Part of a small language model's weights: 242M tokens.
Each number is 128 + 24 x the weight over its row's rms, rounded and kept within 0 to 255. Layers, rows and columns count from 0. Numbers have three digits each. The size before them is the row's rms in percent of the matrix's.

# down: layer 3 MLP down (transposed), 768x192, rms 0.139, rows 694-739, columns 96-191
# gate: layer 3 MLP gate, 768x192, rms 0.151, rows 695-740, columns 96-191
# up: layer 3 MLP up, 768x192, rms 0.151, rows 695-740, columns 96-191
down694 096:119110132090089121077139087123127119123141164133131129130101087100070129116118117084090099164118150077144106147122152095128123104119135152146128122102112092127124118103111115115137112145102143154175166111120149089133129082104125106174141089103119122113107139123085131106099124150097118135
gate695 102:176132126116109116143109108139122122098099132112132101140101119114035132144122106118129084118139098130081122105115139107127129113124155125129171125124176110109140160153094135132101104098153151088157101116116094125121132129109149155117121134107130152126105116160133078159111160144139118158
up695 104:136135119146139108041149110102142173150145139152125168104117116186144107095080128129130129135107114102171103123113110095115116119113115133106143144140096111118103106134134114120169101131135174169151142154105174099102111185133132134105145123134149136106133149101137146090124110149136160068
down695 099:087126149137115151183149117140132083115101084145179123151122155112142160148207138140124102114152141109096157101111115146116145162124098116149109104159136070157158118075158123168091155126114081124153113107166143123133173110101137114139142137133133126126106120143094122141134117098149108133
gate696 100:134091115101108124149169159139137118062138131134139113130134148170087108139143080119193090116136131146119078118134136104157126111160151138181156105109157147147131117126121166161166090184109125144084121096117137144131117141127081164175090119144116127097089094142148118126165153140120156145
up696 109:112141123128102137141106128130140154177164100091129146121121118134114154094135182165107135104098153179090184123111135120077105153125140153145118160093108087115106103133123118107129094123162124116112140070113102169155129115124119159136172121129095130137113133131110142088114094122103175132
down696 091:128097122102092119125151122133139075085115148164130113185133126144132116140102089066143108119162106096118078132148094091167149112113100128116167072117180139118155137151124108152131124139114111117113133126138193098136120169134111093111101114112154121102146139159173121152138136108152124106
gate697 103:153102134117189119141140099173138116118118162079179097149150178099116108122117142161091116106126126104127135126104142101172138165150139074142125101137143142146124148119110150109123115152156122159134150174076107140145142135155116140146181122116136119138104136090124090140137107162134110097
up697 104:160120151106130118168150096154131081121142122139125140098193146092136116114116157058121117141102133121126134140096051088147113124087099126096114160154136123160106129108138160143136126169145123142108124174143127154089142101134139156169141121114151089122142138128174109132136097156097108101
down697 105:102187129151146163130107120119089182152147130137080123111126110108118124152166134141141137128123115149169125148115155122131125095117129152176128142102127161106122116129116047129071101125128172106132120075134115088133150112069129119142111127136138107111124139120141141087100112130116117151
gate698 114:124124180146101138091092064146144134114109126132158173093124086130132101122122098133159150129127145138113145138142146147114117131125130132144151082130093154108200109140141111118083116122108113105179109080123124101138172147122107109097153134122187131116123156146144166094129128167132108136
up698 112:120101121106164115125151091122119112104124134142103111121112101129111120137101110123165160138101145111167127073112136134112158103164123085122096169162134121112133116140159112144129062127128085111124127103094064143131154137140147121118144086147141093174126130125131095172136097142135148092
down698 103:105161161130095136153101116201146123152161101120162090117157145132153091123144110108122097121170103109108136123100089128141141141129097122138132119114147116115127163166135128127161154126138146124082134169163167062114126105124135110134141138126140163132126132108160206130157144147137119172
gate699 099:089098138124160092113110156129183143108118159129141128125079131115090152109132157095112102143172164138160096117121129099091119129141088100169161133125143136181100127148080134125118131107193147112154127143088131162118119122128152174151140109088132141157107123153137150148108117110111106125
up699 095:120154122154111160133117126112068135164132128146137140130193146109123110157108113134145145128114121105135127151153144129114143134129116168127088106101138142047118152091131155137119133116106122165123151119179113108143146123122146114100115175112159112102163143107130160130116115160109145128
down699 094:133105184123125070143148145122174134089146159155130138115099101109092165128092160075098118135154137130123117141090124134111127101141125118178156099112147130121132134180121120089123113134170143105150087171087154176129083154125126119149112105128152129149147082124116123168121107105111165109
gate700 100:104127138101166124144115116152114093115132116121156119180135137163100125089128143104118135128097094120147130089145135173130132105144123130142156135157119146116149129128093094093118175167127073090120087109103110150137142131144101140130111151181127111119119140127093139110170103149139156125
up700 102:097129146114142125137171121144056116151104115170157151134162147139097142065166142168092148125098099134146136094148096121125140137145144072139112121156164174144140089185123095129116149151146122085148095139139143179150121114088133148158146088165125150145139115091157087127112141128150111177
down700 101:197139091113125138105142124130159143142148102141089141118102103111142152161058118104145121127142167112157114147134185126170154121084124141096180119127129112135111109069096145201142094131110138136138106120155093100124169162153143102109104103078126095099118116139161113158125121161113126121
gate701 097:172107107150122165104145147113089095115131150107154089096111127114118152135105113153133128158159122140098082116123175143092116104119112158142110138106113117134107096082100074134102140125166135132110126148109120159135138109130114103119100155126137183117135143148128124134096126137155133158
up701 098:130142124131171152158118078137139113154124085178115136169116104135141178100153128109130094141092138138139136133128136083172130137110124134097088114155146164082121176132171178165137116103141159122113118131107160140123160110133113125151105118151107143105116144110126102088102131148148121084
down701 104:132113118110112145105128150120131146144116155123105166131162138122134079156119124151092119133190107149131102150163110085124147112119134083148130135141149174136136112118140108155139088103146118101114127128110155146106189121077114063136171162101186104122122083113138136122117117132140112157
gate702 105:126172128123122137118143122117141111121098108158157129169099089076110166116139116120146085136123119165148147163136080158161116123179179142116081136132122136184158140127132146131141124170164104131145110137150094087137131139106144150115116123105124139103108117141128134129113188137158112144
up702 103:110142178085170120154129084141115125153113094111141097101104088142116106119112101123137102123122124136196148129106141140125141121131097099109107105120107105099116117119129113132122109153112170087121154129145159104134123167114137140127135095118134103099116131113101109130116139171114086154
down702 100:156121107133065180124126107107160129137166150169118166131121158151126132110128131097115204103114166161134106128159114092085118126118111176105121155174125142130121132108134154171122135131124134123095110087112132156071135116110133176154165114144124185129175139129116122148115095103129152128
gate703 099:136130168090147148115114117130148064165135147120091128107123134092140097098142139133134104142108143123098157129123153138131099098187125114145144077124139155167140117141117145122135110116142144142103114140131140111145165174143120199125111084194106141129151135110110087121135113167099102144
up703 103:125148128169139105105126070136174131151123108117130141126157152114121135153109115158163094153117084201137146126141096090144147105134115124071132157147143133142122090102114130124136150143100125119083124120143107150114123119110126132101144182106166092162117137124102093099156156177110127115
down703 096:116116128138087146118100139131132115135153150135116129126116165147129092118181136159083144122086137096109089140100125149124116201122131119130091115097138077132126145113128114147128128114101136115135099135100099102184136148144154120159117128153094161110161141138126125139105118085166107153
gate704 101:137149137119119097111130099136149139104148125143126116133120117109185100150097132083137130093136128166123135174118150155162120126137103151101090155153107122088106121137123125116121126076143147141087134148143131161130203128088134157112110121140109147165122152156099080126133091134113111114
up704 102:136151127149163126143137133162154133129116099144126102137121141136149113113177112111153156129103101140107141116124147092137157150113102124129136110121109106135120108086119086184114168196093182133109103146131122135158104095138155102146129131168114102108133100085181139141133145130159169148
down704 103:120134131129104125130132144101132133146117166128172133100102108113101111126119139141146098170162159123144106177111159105124159086124135111099077150104133123109167123168124193084154105060140121151125164114130150103146142090121116161144090103092133129141125134153106096121131118144061119080
gate705 100:158091142099117119129125129110140149107120095116149154091118115119127086122144111159128116130100138129116104144117139166173161157182109103129146118136074109149139129147155108168158130134145160129156115115143111147121130107157091156100138089084131112139158135125115163108096081115174083141
up705 095:153153137112143167117123107139123137119086111177140113123120081119163126183115112148092140106142099167152123145111157110150119103166134118094131102155134123120139145125113148119154175078116114095163128120132123139092123117130133094145100118099101079152118146125122139095094097138144135148
down705 103:109119116138133082152109137150116108156118113155121098115137135133131135127144181138159116125133158078121140131125152124127137166176178103157161158101187140145131110108123093140118096178123132135118131182116137095100101132131147117131140141122132152149109148133134093129166131129095117062
gate706 097:119161098095154142116120110136143112134108136134109154134143097148140113088127171114156106138128123138145123115126092122138130113135148149126144115159103139121178091116139122119186152125121140117133146133139127123127144143118100129162169104123127159115170174149148103127153119151134146120
up706 103:199127138160126099129174129106097134105114091076105145118140138104170118145122130147152128162115107141092143113109117126119115145112127118168150099124131078095129143133124112109118116177137113091114158129090125128097148127129145160075142101116133090134174095121068127131144115102135121120
down706 102:082135163116145094106099123131152163118148168118126142116107148144133163144128161113127159146144122141084113146140145102115132116118139114108145169111087098125130108128111130112086162137124152140153098125137128128189153135160124126159151117086129097106148135162152124148124137098161127182
gate707 104:172121111142109117146099135133113126141163158117095180171106133146121147135163142103113185143103160100138096135172121110122162128119116155115156154143095141110143154124105126120072156097124143131126084117142167139077150117126132132125128155109137095125086138148095133160129113145117110096
up707 088:143137157124090117141111143121098128156150176134082118155106140136105077128137138112093178123110150122112101138115121079120170116113090102100125085150144144142084135103097107131082137134139143105151105119119131150118123110109146138164158119138113080131115118098126128143147174127096121123
down707 098:086143131123112134108121148132118129138120143161127142115128105143166111103111122153109115113190082124120107081116139141134069119112153137121087136120159127130101139154122145081171159140137115174092164131133138082123116137152145122108101117120177141155115124116138151076121154110139158098
gate708 097:137134134160127101158132086142123129127115152143111118135100141103145115143121141111133125144089106118167144147080093103131117132148138117103109143095149115131204123072100125120127109125127167151099125113101146102121110062117098122081105085104038109097113156143104133137092154147111159127
up708 091:136129098147154145129133179089121147142086174118144091139112128126120142133146085122150162110131122114105136119142119153157151171182136115111079159094087130103094162154108133160155134112132139168127125155077102109105150135122146109145178128134132132124120123163176118068135145138153101104
down708 094:130145158163122126126124102182116097150142139189104163149106103145142114125070169086107189159113151121138136094100098105139106118106121157146136127094179122135174114106114103136082148110116122084121133100121138155152114078142129098073111115113060107147135122136120120183107120121121149110
gate709 096:179139127112105108164148132118161140147103061122137158130144127167160162182111105116123162118116111059149116112097095122112107147114086130122108073149129132094155140121162114098116135133131143177155150107126090157124114146123112155097150109102142136080147159141139157142122119156156110144
up709 101:138144110129119134172125122132123145081125175122145144112159147146112180131153138119129157098123154141146116151103090132091108104116138141107092128129121077128144124126076123139099138109094128137108120116139130132185083118152135155140122129116121123136113107139109171094116118100086114101
down709 109:138146120158126131151144109117120109146144119124135095135105106126144064127139123113142114148154132145098136091184141132156176132125146124115116145099171177140147149105151124131142151134134140124115101153154079119130173163149127130121149168137146148133136117074195131147128146120178148129
gate710 092:133154136134147117112164128123171117091142105148123151111157087158132144092126189144163091107123104121129113091139140134142171098123123068123093165110121103072144099136127139114151126108131148090113119094150135131165152139162166113129135169129134110163142146119115158136134123114122144126
up710 095:139124167128151109142142108113103091160118137088149143136139150092122128113114122090116127117107128085142125121140118169128165084168100167120132136136098115150138147157132124120102107170101190117120120162106138160117125087111162140127120144127103093070115168130104096130106128158114119097
down710 100:077143162148046117128102103136152124117107162147158124097136128138116110152108102202124126154143137134168111123106148116131125193118109114166119111122111150122138101103122123118145141137151125091119151108116154085130121137139094096100121118136160163129144120126170119081115112136124095109
gate711 099:134096106096148096112111127142132109130121120101135142081108139119112094124148146148114109099128148161122136156092129094084126132146165131156087152161131159129140163082114127180129072159142087154118143135111109110110164106132095129137133147079114099149110178127202117127111127146129183117
up711 092:121152120205123182139140148112109139115128129152114131193130161162148116122137077110158143121110112116162129114160141166167145126136105124113114137094128059095133081145124127099098173080124163146117102151128154117147128153136155097132134114208125175126162104152079158122168120133108109120
down711 092:123115109066151097097123113135164127138148152122128106060127108144084124134119152095118119157136112142124155148116129113136112147114157094124119119163145181108135178096153126164141085167128111145148138116093110138121147125133062113129101138079126107120108150078176138167121114162142163114
gate712 100:151150161107131154151156112130137143105183157141121130085114157148147090147149090107146111110140124081134104141153142133153117104170139122172100153145132093121131150134084104119118135147174137108105103114149120142141143105109157125110161125116150133132102141142124129081166123121114114137
up712 089:108119118166171122128108143150128132118152106144121134145134128129141095106147170129089144157121130161105165113131111123094112149098097116124149126110127118116084105108179114085145097150113112122142129148141138142156105140156114123138082126147119115093164125144104146151123115144128125134
down712 082:145136145111104142103142132129122128111142165140134139107131146126100126150107067149156074104118111123117090163125149121160104104178135160125137130179111171125162153166077121160092148134137156160105126136139115145084135124110133148107169133147155156139156144150148132107153131165083114129
gate713 097:103128142141104132143193135108179128092103100156136129180159126115148158147128078169121082115133075134159154119178135123141129153117106161112152148122123154101145071144125114146140119126128126125134120176132150151107129146099122127101108078117111124148098143129100104140148132120139101175
up713 098:115088117062159104115140106133128134148121129123113075116176125117159180111133125166081124122157095153142122129081149148103102119138131092135096124126111103151153092151117096144140125116116123147093174124104144142099075171084098117159160127126152158130132167109151137133133155140154087113
down713 100:112163133127111111106145115145150109160155132069111141124105096129082110124114109114112111130137144129099101131121096172160106118137134088105105117149165081068126154142106132123130152157134090116137108116097140131124139111142124109084143130102129121123157102123109166135152149102127159124
gate714 094:161128139124144140138103143110132135118116109119089143158133138101144120151150131111108102123105129116095111132169148132166123128176193134141105118125132124070165124111136129128105168139139156062081153096134107144162149163133093137101095114081115124134105110134151138119121122158103140136
up714 098:106079122137158174104166152117207166132150176143163135191089097115127169096127114097112095114157133179135123121140155155120092107111143134140113153122064100133111107100153164105105144101119127098116145114135121140158099103091123157126156170167133122154132146155156121113143148133136139115
down714 096:136124147158164114135128142110111079123137117165101161115116151104154111151138144157123122148120101075126106097138129159154138121158127146122154130141110110150084130143137099145125137141143178135121119094138092105124150141137132125100113097108128159110128122123140182126105087146093123131
gate715 098:124124120140077121082142115135129127130145164104110090120166114102115139160153141116134116124100158116121130156148142160113143112152165142134121117137111139127121154127179145155137113124114097129124134148104080143131159103118123160138145130118173106116102137137154126156097102120144125125
up715 097:125085105108136105118147119166179145133147132138167159141080109109117129143143094135104139089136106106160161104150140088141128140136169106140096144100103126119106122130093146070123168149113140109118102120116148142110084137128134114178103129116144118141115098137121141121118092144169108099
down715 098:095114129126133089139118101150144089119082108163135165095155175133143130124123161135114113123105119114081091137118168116108140137145126157126142140138082154129117140139183102136111105122112097118138135140142094133154154150130122123141120135153146110118129096138099154139122119115138145148
gate716 102:117127145147092103136143121098141110092151139130136123108154128162098145143069120128126125139151096126149128115134151136087115140158163095100105120148142112079165140145104105137101109135093122179092117136111135136121130126107092136091093117145111112130171094166100133143123154129123135132
up716 095:106111097141132108103133124133162090151151091123135145175130102132145124120121118127130109115140122087103118142117136061130137139086143166111129138122129112076145126148097155164126106080123160111125134148129101099180086176142125132093148148117112111122115131180131101122164128097144117110
down716 096:139161115133164139136127115158111118143103118133096154141092095156146153097123107134129163103154128106147143064088141153159144157171156119149122094156118105121121143151171099121183148131128125150106137112126116142103095096151091143153097098167141109159124112110107129168114131151069129134
gate717 104:146156132098151132102103137096161142133107152142134152111106122106156135140097138103137112108099138111122131139123133151122153149168112134129156141128110121114109156141154145138133113124106125125144126151142118149111168096125121101141102118113173153111151173176120132099089102123118067179
up717 096:186141143104140106105133127132136139132165176134123148086139127109140118147134137132164111126138143115104097145137146142129159118162064141129137112126152180102157126163117146125123146122135173123130110154146132167084123115095114129119128136139175141120106162179105126119105150104129125128
down717 089:102150113129097142137135138101104121148125097141135107167150143137142082120116132141131140141113132129136152087114127130173150106148147137123109142102140114184092180089124100111175119132135153138093141153133133163143112136107170155112099110127085116149114132112152129148118158137196137151
gate718 107:102132146142128107140160085087137117118140086146145140104069119130157128129135123134138135085125128081168121108074146106177128148126084152138084110127133191123140124158137128128115133170176109171125118125103118142119102115123119099112110138116138205095103109158114120117148153163127127171
up718 108:134111104137133153087157141142131153108139130112101144136151179121119115108122112133117155173152131172084115102134097115132138126106138120131173126108101082112114140160088152107147091126144112130129141110125091115135119130057129123099154133075112153161127147144147150151135142150151135163
down718 099:138157135149096115151110100110085100166111143140132118130128119102092136151119145141106088084121138141153150172128111148082153148150139141127079149147149149136119115081184131150131159111120109124148133119146144159128141147193156108172108137134103121135131130144124150112130134079085086101
gate719 092:152106147124108102151119130122131152106123123126147164151103110082106073160097130099186126136130091136182093113106160117154126125160107121161129174133133141075139140142138153096115106166153098130141137140164130132100121111129146152152160079137118105139100132130148107113131143163156123141
up719 102:138122120136133158155159111144165124100151112144116143108095125102087115147169108161192146178155165160155112153118139180151094157177127155134160153133146110110148099151143126159143142163151151104146136118122152087134120132112160143111111169095111075128097138127114130119136132149138165109
down719 098:139117177121106182125117186137117109111159140112123136107150101138177160129083113117115111084112121100097136118123119121081129169164127155112126111106104132138100142163132151102128132120141144136120148139152133104081132123131081116179108105168104137128125109143168146145137138105107085123
gate720 089:142124141117101120128151156134113139117144150164129124135094132117110106069197114160139139123110094181118150176123145070141123115122127072138133135172152108133161137136116135160133111132118161115130108130115129158165079129082105154140146115127147164095135144132147123138130137104140168130
up720 090:099126148143150131144104146118134118152135146099119089106156159131144098136106129157157169166159135116111096158162131148088144154133119165085125116088127152128134112117099084070096134123146084128146154164134123126145147117143121123140117125125165172136108100115091173147118092165119103128
down720 095:110122114125121098076097142133132139113118114154167103166102104124135102097175128159127124151105084132127143154129143114127122108123115090108140126207127137134134158158104131147123156141128133116132085097128120119113116111090170126129132083110122109145165137129140109106121162127107109100
gate721 092:130146104119195162135168157105085134147117121088121128173148119129088093150161114101124150165138094095146140116121110119115117137148139134155138132140164126134113134108134148160139081115136114132102162151116118131129184126158088145170073119099118084162166142111128130102104130124155117136
up721 096:155111125137172122098135130131122136144119125125122142099120106135153159124161142112093147138078151114139108146088082145110113122099102130177102143091092121151116178124155137124115099139139135130138126150113121152162144131128140150088139130187098183131128110161149126170134130143110156063
down721 095:086171113112137122137150107127112117115135134129116085162174140124140164135128117141147135167147121149112103070185130128113136085129173099103121101146153123073156082130087106140126131103129103122084138100108130100115114142146111106160177119091119091149141117146148154122156115111130119165
gate722 101:124160146110113121126193089125106134132120136122136132166146107136129143173138143121154115177115110080130169091116093113153181156173123125095102111141101149135143101128113120105145130148117140105129127139114098116171108193170117135130105153114080121082126122141122092139132115114122119177
up722 099:129136108177126134091154114177161143152144132140141141164160121097185121134114126131146114151138109077104105124153123092112170116117153081124122137127133119143110104139097151114123141172182172135144184126143142089148119160135127116177121085119132118110068145135093136134115132105086109116
down722 106:128162094109108124106109108128117160132133144130166131111134136149104141130120102169134141084131128113064129123168141113112149117162106129101100145121085133134087122118133127157111149126150136121115099151146136132141084136138142150159133172137119205164125125089106105135124151163179141125
gate723 098:118134121150145102110120175144138139132119113151106090154138111138107117115142144140123128120119147164138175098122107123095087180106150127115138146116135125124121062144128113158127130149184133132106131144146119119134123182108118124079177167131136153121113145129157150102086182172117112155
up723 100:145129110115089079178129144126121116097152109156069123114152124112104084110150163071138131114113150142125106129120102108118085146132120157123131132141120137104122109101110157155139120155087103101134103097144145158144115153112109156088148117168107126076103141165128111112092142121093146143
down723 099:122126155157135181094108125133093130160107167096135129121093148163097114179119097139116104114123135095149119061112153115146168092103127141145104116102125163165118136146136113131129145106114175164097132118154133120127147109127146086192144094127131136159125123117077103114145119102129110111
gate724 108:143109175107117138120167134124131107125136125092082139131141103120113115140093128116153143150085152044144122069136092132131146129170108094115147154136126100119132058131139167106141162151115155084131131170129160133123130155145127136097140121115098138103150149104141098139143102160140172125
up724 112:120126110190129130137116166141101114132110122099115172103109115137090130162107064123130090153129079160081144082141123134104106157118161149110160089102103097125172163106118102114155119111147110136127093139147148082125116150118116132157113121109114116100112137103155122128176079111137154133
down724 112:111150142143138125091165143162127195129107140139111112145132137114118118131162185122121193136129115143157176097125132116149162108133129090110154154081110148120121132157145131079129155104130128100128113120173114117127121134122129135100155117103091103141137120155110095151106141170147107082
gate725 105:119142174127099099130162108124157196084088127107131133120130123185131109133118137130164142158146139127081168119112119139143133102093109122103118162128122088101092128150141109119139132118118126150106126097111144117122143152118182163160134102105145100098146098132135143127140151118120075160
up725 101:137159117065138155105169124154134148141105072152152114159179113145114107101129120142114098132182087131138142108150100148087099137096114125110103061140114103153106118131152147148186167110106145150144132128128140111131120157142144162106143099146143138150169081160076119156117108116135105094
down725 096:112115132126083143182120148108133091118126178091092115094102128127116136151139088143143139123120108128129133138098132125128172152132117123137124155117143115082143097123134122133084148137121123107152122129139148130116112117110133090126132169073122101100141164088127145131135109156127134166
gate726 097:149115096135134146130135114134099086158097142115127125120105133118111075129145120170081083139116123104074121134104115097108141133155117160112129113172141134110134126155095106126132152118133164136137123155137133147124147111080128124133125150124157117112135128111161120145147143110134125115
up726 094:130121085099148105128141120125132111139159145178132109139142124116123170138092107124094116123141124122109127108110115135131107112132113174091135145105150166172090112121075114168154145083166112118143144151129096123111111134136159190112158121171140097142166116139101095115140100109148128134
down726 102:100128169160131129081146115128080152106146146128119138091111128075124148125123141100157116114114199112102158109107117122112111153131135149108099142073127129105107156133150142167148130160120108127121130144117116078123110091104106128085152124094145118125105164125086131167135151109118132180
gate727 108:151138142146142134132111131121066116116146090104146130114127096081115114137088149148086133136117100118126142105135100093146146080104114171122147107121148143159088144113112139137129114098148126114145091127116165084140159102088138122128114150138133145126115146140136134119106136157150109142
up727 097:168107122127122124139132135141095152114133133139125136139141124130133102126136160139112118126125106122121137108154088100128146085082116149136123093116149165179077141116098154109142140091138121129163124142116185113129155119108141125138102102113130117116121126141167125105141169132155108119
down727 108:115138129117109135117137112136119105095116178135107180107106128171137099127158130110151140132121167081136137138141117127125152155111173121162127169139084135149146149115119127058067125134120135123106122128175114144143084162177130145159144054108125136118123138127149157132107124096125118085
gate728 105:107119149119142118114134146123120128087099105099097113162180128087140098102120130134134106123168089115107121125115100109143124118127099119176077087111156127128185130110127147103118082156105176115138128125146159150107142117146139111124119146126145139150170089090126138184191135131127097116
up728 105:108162138109139140124126126148177113146121130135131128153136184121128100141100111131135132112122096123146151113142122109135126140153077117095147109106148115148111196139162082134162128093129158121143129140134130145094139105077063091103108126141150104067126122131130143185144160102160154143
down728 096:106140138147111147112159124145130114120105149094144161145109106159129124159154130136145125144119160124119111118131105153107121150116143127124173125168105123096125125131125112146103163135128111111111081141122110112154140130162152129139145122122097159108100175107105115097126092095146090110
gate729 103:156180125090157138119142122139141139168147160097132169152133094123129148123126117119132130112127125135126123108156145108142111160110130146163105168115108111184126088119103144131138116133137118099137149115132124093125118146135132102078111143119134111111136124104054131124148122125097139116
up729 100:141116137068148103135155114107152157144165175153155163141133184151166099177134098117172099112142103103138114110102103122110123140108127088125130078122162155136132168102168140148136115177116108162106099099132130119114128057124125119152145114123134131147144092125131115156180118171151113133
down729 098:128130107119142131125095145106117109122118104065080091143100129125134099121145130143103128127113158145128199150131121135130126111140104114085156191157088079151110117146119134125147105077129120128098101155115104134131094185126131129154102147115155106128131146120134125149113106083137130111
gate730 096:152123146093122084128121095150136159140125138124145160147085110127106167145179148146132125158141105152120133096145160139151104152123164146124103171135108075138115123130179109131136138135116110146121152119118207129116112090148085133090080109178151149102131136101119120101149110141117133118
up730 104:102153136171160138099141126175129127096103080132135144158122131095130134129103141199133088110117160141126120147106111108151096117098135114143143123132184140111134097146113133129113179169128194124153112138155126129136119110115108136158126137155139152116128136131146152142127168173152142117
down730 097:109134124096106104137119155098135142130136135111138161099126161166119129122157112138108139132140135108128131112118133156097145130167098121074136140103129111170099141111126166126149140101103084128125128119116138124110096173133163130172143132110088118144093163138119152159104097126152151186
gate731 102:122119109141133119155139107128151163144123136161120130111146169131150120119095145132148105112176081097132133173110087103111116114106128137112135120087157096097144137137102154112148102137071181124181114146146128125125099141087129112133135107126122148087137097104129093113113160119127083093
up731 105:122116132120126099095096123130074098147118114125169085136156095163130094081157100130105075161132155136112116105147136149089096133072137049161097147141100117110141167108131147159124119152159141151114148161109121135173145115138133113104118133157138113107102117124119144109163146135155116114
down731 096:125145118166146151125122141094134169113140147131087153145139147144131161129117129126161166074159121118091115162135102097158097127137108170138167123117137125123110153178114109107138097100088141128139122142172094150125115151104163133138135110103105171150182139119128104179088136140107155112
gate732 105:151114105119158125125166126131102124111109116140108115112137132139156117136168162092139160137169147133089151114135137075155108136079091167114122172097128154133109109110120120145129168129142109166103120118103097149154110148166085144086156125126127095128172139122131135121088137117078173123
up732 109:132125133138156150154128142086135140098145112111160151122146086121121139117107093170077120146091090186137128122141138171133136127101107096091122115122128141126158141125151129122121156133130138106095166159116086072124158123078117131126128145154167145085173140116105116161142131094173156150
down732 092:128111113129154123117128121162128123151137153139065123134147192149110122151153173092157132137172192072098143111129139119109155142145136153169154138142123166146105121148123118130137103082142116093136112128150130194145132148173143150090128137112108090133147132152152105091095128142107125099
gate733 089:158101157118131111200136152115135141163113132115134149106130130137186137098130161140155120141130131132103158126149147134132121131118123134144142103152169144132146112157104128093166126152109090111136148126132130141114117146093113086118138124127106139132097109141151147148200096115111136108
up733 096:139107140126156140157094113156127178143158127129143137162112105103146069084148166162134121147131129142127160094123128158117107118088106133145148099117140166170113151153155129152118154115134083105123135134120143119105151157093128111172164169104112090148118107113172135123167145103166119093
down733 099:130158071166097153075145108092121105093092098120148138139101108132102141120136124136089135073115098121132115141109137091131148077150131137134123137119155137124134143156123110109123111142110172151127155118122118102166078115103184125129121066103145163138152168136118101123108121116103159149
gate734 088:143164088109135131125115142115145127161089155145128144166109121121118089187125160134110160093149172102142132117174116123129134104133140118150145113122135128097114116103172143110173143152106125103195103129106138120110137118147112112136147105145097119164116106115127161122083147175151121087
up734 097:107152166137124144111116067158096157149137123115132177138122125146134133124128159150151151133150100124133108136143144135116095081164100143105111157113101119105146140141179138125143153084148116167068154108151124073110139094158119150135093155119131157112132144099148122145099162063149123156
down734 104:160125120125113118119119096115137135145095122093135165142136159133130102140174113155155144086156128137123067127110131125120122159097115173132178125140150106136099157105088112119140112157116127149131151091123150143160174134103105090201154120116106151148147086134125111116104115092120122130
gate735 098:104163151147112130132087132136114115187126115107134132087130110130134121150129115102137143143125118201116102134141161074099079141107124086156139156093126122145106115151165119120116175144153122122107118108102116125110168109141123156129119144158131077136104110107148091139138127110165118143
up735 098:128121158171106139122136155109108112101140128125106123141198111150123116167119089119098116125161180118150141128123105098153134103123126137154152112086103120139151139105094165144153133096122056101112097150149146118090136121115160100147143165121119156106116143125128154131151110117130143111
down735 100:128112106092131145113148128148100130126175129072160095095083122117110130138129130080120167117118122119152138154132138128130136160128119116092118132140149160096081115105170140162137126118122129105122133121140127110173110147099140159138069101099113114119145120136160153141151177128123092127
gate736 090:098099149128118144185168119131111154156118182110116135101114148098114128118115121124098123140157115123118117118117155133137111107133168114130137159142118171148146118139083121127125128124126151107118161119145177093116139108165119138094134120116151105165105138093150124155109161135121112083
up736 107:102118150136147124161137099148099172148116111118130141120071126066116134131110129095116078174108100123121137110142138137116128134164152131133147140126154160175130101155124117148137146111176113138104165164154156103142176145138129136098101129095112095140128150143112115139149150137154158086
down736 098:144117104118081146076107155084184108061133139130118128137146118185122124110172117144146145088133144121173154121119122116149131152094105102143098110112137126085143156091128139156175113137113122113171126111127081102144146098083109152162130119139143154129167101138138108133123101110125078162
gate737 102:149153106159118135148139125119152118138126114085159121116119118132091076145154130149192108130141157112098118079141138147074134115148129117117105098153167127141138174154094103151134084158137123183137139106128127094123155148111114136106126155123115133117131139133134126130104084159169158090
up737 102:131115149116108101126137121125124149151128132169095120123154163163125168092142114131107151156102159155154092098111137140147145174101144091119110105129131150168103119117131105131097119120148108108159167070120131123100086097161152132139136137180079121130126091085095102157149137117123122185
down737 103:138112091142121130152141088129154098118140121098116120086111143120080038124125123146112123146131181116109160130142124116131102139126105130141134128166115106100145148121102110139153105121147110164136120103129122116129117124148095124089197118081132105121095179122132137120090142164170107130
gate738 094:107131113116133137102121175106137132111127140132131036093135110178154130112140131109120131148116136126125115094111147148108124101086159109150119168105129183160122133123123108080123132104125112146108154148099137143100146103136145099111163111117133156090131084116127127094170073133127115124
up738 098:103143112120161113104095129122147110154124099102134118168166137113103125112136118158101118129112100101107163170133152137138097108142158154112081123135127134072109139126103072125097110145156112103154135113113122110107143137140147126110114115119086119134111130134125122149109157113154141141
down738 093:185133120106101159148140138136117118118134161133138131093103111133132150125110133108129125150152160151100124096123082105096120125104071112103148112095136123136130136141128142145120112088092121104084150145097164133129160152120117124112138126112134143083087105130132170131160085109119128113
gate739 094:112141125182118135179180135100156148136144113170110099133116107113122142158113142119112097173121133159106137135099176140142117151105163164139103087136119116147112065145130118090103154099103114060126176123101157090117137152132108127148129125086101143116134145131149128132140084164138135187
up739 107:139121108110126126150155128129164113108115087129106128153109154178125130144149176154103158112110089103116154186103139171134128122155123155089115119150115100135103144163135118129131126146099125154148126149131131100156136115119122148145054126109094143073140188158161110130152135121150115162
down739 099:145121121135120151125103103132110142163116144154186138066121105103112134106106106106151103123132151139134123076149118095123138083103105076149127108088100185118142155107125135129146130094148157139113119111139128152120121145088122132151184116113155114155103069120093150142147129112111150113
gate740 100:133124129145102116134109093126107133117121132149112141134145144126122135148130135104140117154163123131136118099154136119121115138121134104146133095103091165140131151149114169172086135145105144132164100109120169139126113108156123070162131127090145120136107129064143136133130141107118145119
up740 103:100122176114113112150128105157066120134169121116121109145151108117140125111143120125106115125143124119124129125120131177103114103153107137123146128094105158125157129147118159158161095111116155140124152133133111118145129117070120117152098116137132128094090089136146118121094152080142157103